Weights of a small GPT-style language model, trained from scratch on English Wikipedia.
Training: a variant of Adam for these matrices, 222M tokens.
Each number is 128 + 24 x the weight over its row's rms, rounded and kept within 0 to 255. Layers, rows and columns count from 0. Numbers have three digits each. The size before them is the row's rms in percent of the matrix's.

# up: layer 4 MLP up, 1024x256, rms 0.0791, rows 833-845, columns 0-255
# down: layer 4 MLP down (transposed), 1024x256, rms 0.0715, rows 833-844, columns 0-255
up833 094:147143119101124120143100136112132101161107104111118108125111158139156136078135152127139169101117142120098173059156162143122131050149157108152147126115094132128121153153134112137130124123097115098133189125150109137146150158145181155102149111131090129136100124115142173109103078124099138121123117156156138127139115124147109099132117099190147118151126101081105110160084150118130128111142120127136107136091157118163183127136133136147107134111128122118110132120112085130120152092080128138103073129104142156138144072081141137069117132121133144107123109115101129137129120167126177143107120148157133107116105148144100144091148095109151120138177124130138091099132149184158116134149122113109077140150112141153145108097145153117135109153135176133133169125157097108121101108141131
down833 096:106152156131110156119142132157117132097124144110124159108151134116096151122124107142179125132126110097130121148114111139104133124092171105189116129148116144113097120130110118146163146124120144130052133099122109118085111161104120166137118089119117189125107149131124104174139118144134103100170129089108166144166098135105135165080106111130111097136194091096121073098102150095083139101124150123134169080152073142119140147165131131131126136150124124120145154129156150106121098093133094122137143113124169125138112134109096099146113128136106121089141117111106125098122150137124097140113154090118141123111098127124137089157142100109121155133098154165142126118124092127096141132066154124073128121086112139148117144131120119173170147086143111087118138117115153139135105075126144
up834 089:116163131123107153131128176125124117133121142094158129137161145160143126136153162116145153149127129139108131105136121118135151128106116078090143103166117166126135138181087085140100171146125176121133125116148157146136110159111132154090116128151071089140132106132113172123134136090151129108092186131081159145139114140113151093110151102102100147122119110144111117132126148075084113118098127115149143111148085126141134195128198117101132145135159140136143156118122152110100149120139161156112122116148125138132126170091095155109140119097131131140157098169143132135151071122160121155094151111145134118141090122146130117099115139137151132109162130112127121134122113117120082071137128094124152138172091134155100130048155101108128145166139114127129129135157116096163104158148150
down834 092:131076114139135137145108118141122164108127143185098109119078080127124110128077146090115113143156134142125177183112048113115149129096139083133140128115106114153112112141125145125105106118148120121104110126131127160109118151150181126141094091110164183170129168113127087120119118127124115100115128131133106116087138144125151130107088108156145120143120132148137108146091154152146145098105135139131124140109147168113110152083116134120182102109107111078142104131170149130108108074109146132117155061136152140112107129149140115150093133079102109119109127104152104099135122124116128093150135120136096114130091084115109159138111126129134110152133133156189125160139118124096130159131127135112143109144099100129132118168128108142103148147098088130120148117112139148100159121066082
up835 110:130134115111136144136104142130143132164135097102146166124095089104144091089153117136116133143139120072105102131139118121135128157158136114105143140130138136153166106190138092155136133113138128140129129156115081117122097179172110101138135087075126098140167093115131121096108117159138081131157115122133104109128096124111151115118107108121102155108121160110112125095146136093149106113106133106131065139137145134121099104136116162110115085128144161099096176133155154064134123148139082160119134132155127133152115162159138115104104151118102100157156133108170146121105103126103178126138125097103143096121060151104105117141168157148110151164162154152069144129142105146119096091158114135116099109133117116119122176100134152123142130159132141088114112142102115101129099078121134
down835 109:153132129132153091170120126120133132133130096139171150157111133069084131126169104161103122166114161117125145133157148121175126073106108137112202115109116114104124125105159168150145097095108152132170129117122129112153112133136120115095163164086130153075167115176122122144158127158106134172127139152134115138155133126125134175146117094192079133127078161095109140108131129154099114130136133134146116127115119118163124106121083118179094152070141161173158129085122141174101151159117138114124099118103138142097139146125101140128125133120129180167140144133094124125108103141102091090153097139121135089152127128134160153126132143142126108157152136109124110091111135167163154167126156108106157090130096145148111108125123136124120130130122132114164126125108122131107100146117124
up836 113:136152084132139135119126141153119170173119152115116144145128106126118152130157133084120168130099092049098135134123147118159142097109163102124109126148095127126136132094110123128129148140095133112151126107117114207124117120095098116121173101112129127113152120104124135130119095148197121164135161113127113122072073164114139111103189172181107111152121148104129153173128133134114080140121138157132138138109171172104119111141147148143089150136167161112112100125126132121107163158071097116147149116120144136109123156149136137094103131142153128114111116133142113147098172133138126124129123072130130106110141143132107112105139121136177152122172152103150120085121089137143110116129096099139126093119113159116159122127146123110149108151169126132063124145124115109126107124101170
down836 118:131126130147133146147161135088106136142140167106123084157134118163096163111169141121135113133148120129145157154097146103155124082147139129140162143124118122106139150105120152104101135090120096094103082165130141117166122110114117131165104147122140131114155168119101136145133122133172136158156151077125117105123133115143112088117151148133120141138140093120140134089136131138102157159132110141111134145134115137150104132155143121125111111122163141173121112124106128142113133123191134113134178130133085130098104098116160116145136142152168166127144149131107127114061185102120107112148178154130107122084140129139102086108156092121141198112051156089130077082147134109109126137121120098146153148143085118115125108130147127123159146106163100157138129152108094063111097148135114
up837 083:158140121115129113086103104106147132144137151150087167157131055189101114058148140117120132112145137140130179154124143135157126120146147137112140097166071125150125107093104166095154123151135168110151121150145131131116130095150126140079171129119138085179108140115131101092129135139147120109108085151103127127119156141134148155117100158193139138115113174114097100094140151151131142104125122089160077132097109114150154156141143144174120131127134123124109094134164132132136151159116127093150164108146133115164148123141121162123130117109138143103103134125126163088117131098122098069155091118143092110127145156123104124124113132152118103123105135089104178128119068112114100153150098131101118136139060145133131128126099163100129142100111137134122106126105123148128120123108140
down837 087:123149101071133167093173131114153089165126139147139158134075113118134147128165135161096112146130105137128196100125158116123103128138144105126118108142152144122141109154142130136133193116134112168145151129144085144170148138115147106070139130086126156128120147147113161124121119157146165139142151067110168103134134121104150130112117142142169084122131145159143117111084127099155123145184112135105078126119116114150100160157131131169212115116160096129155143109095125102139149122130114151138098162125150142118128149158147151105141107119099110087149147102120135110155147119126105114125142119132107144123113129120113107174147137143150084129146166147105144132160116152165111101167094094119100132192143151104141147113155084152154130127112128104113135165098120118133146125125133
up838 093:120111103098126124164129162155101124132107139130127141144142093150101124113097138132109116125126138153111101134134128191088101130122118124133130118114115123160175143123160116140135140162155144114141140187149101155141139110163165183143119118078129130143194136132118132108126130132119152147156087149163114134131107121142134116112136105135115120081146139101108133110141150144115153124107170168112143143150113149116095099137113199111119138123141133081104100113176149088131135119093123172123165137077149153149101126121147138149136115100133111072147134113207138150131129117117115140146114118177092093095093127124084153125144178167125101152130135124140146153127107170120164120136091066101125128160103160161100132117119151135091111151111110128086132160126123152155109082109120
down838 097:091121102108077142130162116138129128146094131161119114093140166149078137148144128147140121105130085128118138084103123110122115099090167109133135126143107155125122137152116147188158137095162122104099156159127119075181117145112165088114170189133086149067162123122164154137149113147091136135120118109137153164166140113114100154138131134154115123134114094086160144148108106147103114138136158132098115119106145143135146130169133117121122134132131119109145149144127129149139128119088157114118120148126118127103128109146112111140106140127088080116100153113114144115134126137117162169099149117183121182188130075170119136155140134155157123118113096092118113104141138153106094138122152160098086164129113092132093121160137106122119115145085114151153182086150125116147108136136127
up839 090:110097158117148150138166140123167154155093109119152133178125122141129076077118105120144133125150115139132155113112126131107135120132082153112093170113123141188123094092087103155153154130107138145133129062161133132115124113136159134112135106112151159119146135080132119129100130170146109100126109103130176158099074119088128128141152156129123145150127132067138152140115122079149133104085137108130160127083138172090081149118119125143120134155146122110111121103152109114176138148150128183171094104143124110141096140161111129110112131141136085126167123122156152136129141138159151120115099101104134159159130136142119091158129170180161082116118166155130100123107130139166108119111082142139122120158120105129144156114132126159137096136145111068122111122107163123144141149122119
down839 096:152143096116150121099137133131138162158186108123097131134114118100109162134161101125124127128101130114141193144143155079122123144128107129147150109176091109118107160144134125083139130100179119115131160116086100134147110119097135167098140145110086138144110145121194151121145144101127108116154091115119106112126157115075138116124102141104124091143147132110153141109090138092120129119139131150145089108139094087147174159070128168144186127143106077143118190099153151112118095133128127120126133116106120131100149096135118158145139122089158142162104119128178156171109135133111140130135108142120153124119120094140133113130135137103127121096162142118120171137186141171137126172083142112155111147094122154066132178115151150155121127143151122126123145155125097112123131113132125
up840 084:150085085055053084195149202122193103117140119082145176108097124105130149141137105132132117136122133131152160133116143195118166142131105109099110120117104136140148103121114127145120161138105128174132150148156116145131119095114106173129115133135125138122139091143126134115085127114157118167149150102141105143144108134101121118162156143110108141119121093147147103173139158098071114132116154116111121135106089149120158120116101139118134136133123129096107137109124160102139142124124114145189107115134136119127144154187129173125104162108137104108129134100135179107109129134122160112134106098155111095112112161144094106129121131078102132111140139122103129165114084126124136108099116140110132095141130096122148135133142118168138145096138134116084125166137095124111131120150159
down840 090:125083133058194124173169204098181082123124122200113100162093102146133125129145148109120151120120113104124107108136141152121125133132139111153161142123128153097129126109124127150152133131117119100095147147131121116138127144141130102109136087102107140150143106173120133120139104095144165122132136201137154104118121118158119138164129101148131119130102181116125144121124128131151137064140140121137116108122149096102090111163123106102226194088131161107126118104108123124126150139118151166120129134087141145119162112135135128111121113118102155124146141111117127110143099137132122106173139170094175145145110120111136105128136123124161096134132148187153140132155142150114119123131168104099107128129116122129103105118140115139133108123119127112148169143118099139146087131131164
up841 095:173137118160104131116077097104099124136141130158120128161127065175083127142123153083145101110087117158081123101160141136135145127125175151130120129095122101123153119128118112126148128132110173140158159160131119156089143102113088114157157096070105121153106156095100135117121098122181121137176150141107114130110130158127133145084129093154138131140125181089115128164144128128112130133131155117148141131099105138116096102156143099126096154177119143135126110115157148111149142144116124146137155132066163120133081121169118139117116141142102114145135126111123134118131104152154146134169104160111178127123112165150091121139114105116119125150126133163117154117133115135164153137140132136082133171129098123130098152092065116185122108141132110090082087120133139136160120121133170
down841 097:161135147125129171097139120126115144158153150132119150150114163106130133138113103130138121170146078104140113112087134142097135157132159140123084134130156134139193136128089128095102175136152071110118175150127153107101222135122129122131157140161122122148138246094133096130121126139095135146124121163138135122113096131143098117138103103138152100127113123074121135122099072093127080104121139130117156182093151105126133131133128139103144074141109117115126116133137138110131170098118101115159129115166116131161150124142145121112144139151151159140113103150183132153108155117141146110097110123139111122131139131138122118098135158113136132119103103110151106128139125130149116115094174162113128079128132130123114154115135159136140108186126118124133121142137092096111150097087118
up842 105:153114145149086154115140103166126089115128102135139149108127120137128113087152126140094144080129063106114097137158109127121101115121141146127101114114147119122192117093128098138139147137131133156135118172109104117138141137134091150095127116113096116126150152089165128105116149172093103093170162098101128174154113149108129131132153103125147119118111143105119144126120141106108105139147160120105145124093103143124134134175106125144106137184122163130120142098125121113124127167150080190123130138148127135092107156127137112142107166099119082115131123102172152120147165103151182087077126141118169111137089111136132115115145131101115135177156103124123101141112130147144103096120135128128092138129119112081151159111081148140133177141149104075133090175115134116128062127099127
down842 104:129129108138095161151142130125155161127167071146151116133157146142152107141107121144123136130136130150110126161180144141145118154133101129106130143111183116145114096104106105096124107086117114099137094138121087104149219144130135099101118106110135105117113152106132128186156114118103149154188066136115118127128165121088119134124153129129121139189137139151123136127147159139124155162121143113129088143119103147098128166160127123101103123117117159095146097128100123149136143120169173128119118151118147127142135162085182096132122090109138127167116152073093147115140136146183144137132113106129146119141130128162124115150114130133113151154099119143104133136104169122077164171119194160089116099168118164145097115109113121118134131131116144138091147132104144141122126161131163
up843 093:154116096137103081095096149124129090122129124134107096145158112176106098091155163147107145124089122142108127097139128125148093095141141133099113110126118102125113127135141125134157162135148106103123145140143146106127129125048118135137144107117132105119132131099151117146109124162142122099163132066136107131128118160154166131106159141137141109138154128115128145149103130090135099175146127152116167162134145151119141100127116152118106142153186151138095108116154124150114170121163092105154123131128122152111151139092168171111122151156111147090080111070129182116139122137170128057100090137120134151103152144150100124129112156168131090163166128132117177127144095105144133148120146099123114103137147106101149129149118081137133165150137128169093155157125137082148110100138171
down843 096:137122115111109118112105127120092117137097141115089126147105150131117130100145144089185142092098127172160141141166151134135138128137164071159123073107145126105150133156104171186130102097104134135129101106125156128142116132103112116104137084140140177123095112103159156147109112108115084111150117136115094145097196115120118158151102104138117151187207134158108109142134167138130135131083143121124129086177101167105119158150151098131147140116143099141187131151140109128136141114126159101158105134159104115110096147132150120110137110110122139125111159114112133116124110147102123150133151100112093189152109118154156131192129123121142090139162116134136148097138146142142097121152085111109110111116139106142149140117134086113125137156122122103097162102141143113148162100139112
up844 095:129135101167084141118148127103094119143126168179101123149152123092149117154123148148124128147159103127121099117118136150076098140158157160093148089151141144119126144110150133141079142136157127128113113113150078119129111128143111125124118110119125108156113162145140170142133075147148180148150147153106098110109095171133144115131121090124136096160126141139090094137153116126152100135136125119138125113098130090105140135110167081160091105136164181085108102159127109130118121150120151135127133109140130129086151115114165139074133144106167132114129137119099141090151097118142138110111102126118130076104114149119150124106096126133182156136165133145075153126116103109062076105143091095113134147106104159139112109106092146095126113151093137151140142123129127110169063124119162
down844 103:152131101136101093114129151161160132100129122124150140117127160146102069116173138145176136098135102117116105119102106106101110125120126148147163135147138190079106137120123130158092131121091149143139047129119142084165056156158126147143150173127104176106112129138133144111140134145127159107173133148150150110122119067130122155158127135144122123125123123125190121110130125124104080115146140117112139137136125140149121140200132127120155145183135112167120165143115101127119128145120155131132095125086136131144111125115153124105162123149088096131159124109147157161120140146121100182124119165145165121154078157098159120150147127121130127150098168122127137091121147137164100108126149116118124150185138142133121099150102111144158124127148115134127137129182130140138074113120153
up845 092:153139141088088117173109145105139106135087111136137128132128133158130104111152137155107135090148121130129086130162168148139124129114115066122105103095139150150131101107162114155160126100113091114128151160108151119105116126135087132133142116130131115117130136137133150094141131097095172117149105130139143153144122126137137173139146112156095152124099160120139131140083090094169109094103096125141101138122120133144103139140154117144094180134150168106103103144130086125085139116098160174164059124122112155112115124105131120109125132096131137110120114136188106156110113111155110134146138124133162045157112132071086147120108154087129137131137134177109117174099135144072114141125111137105093130147154127123168150079167114144102133131117112112136146107123107168140090135099158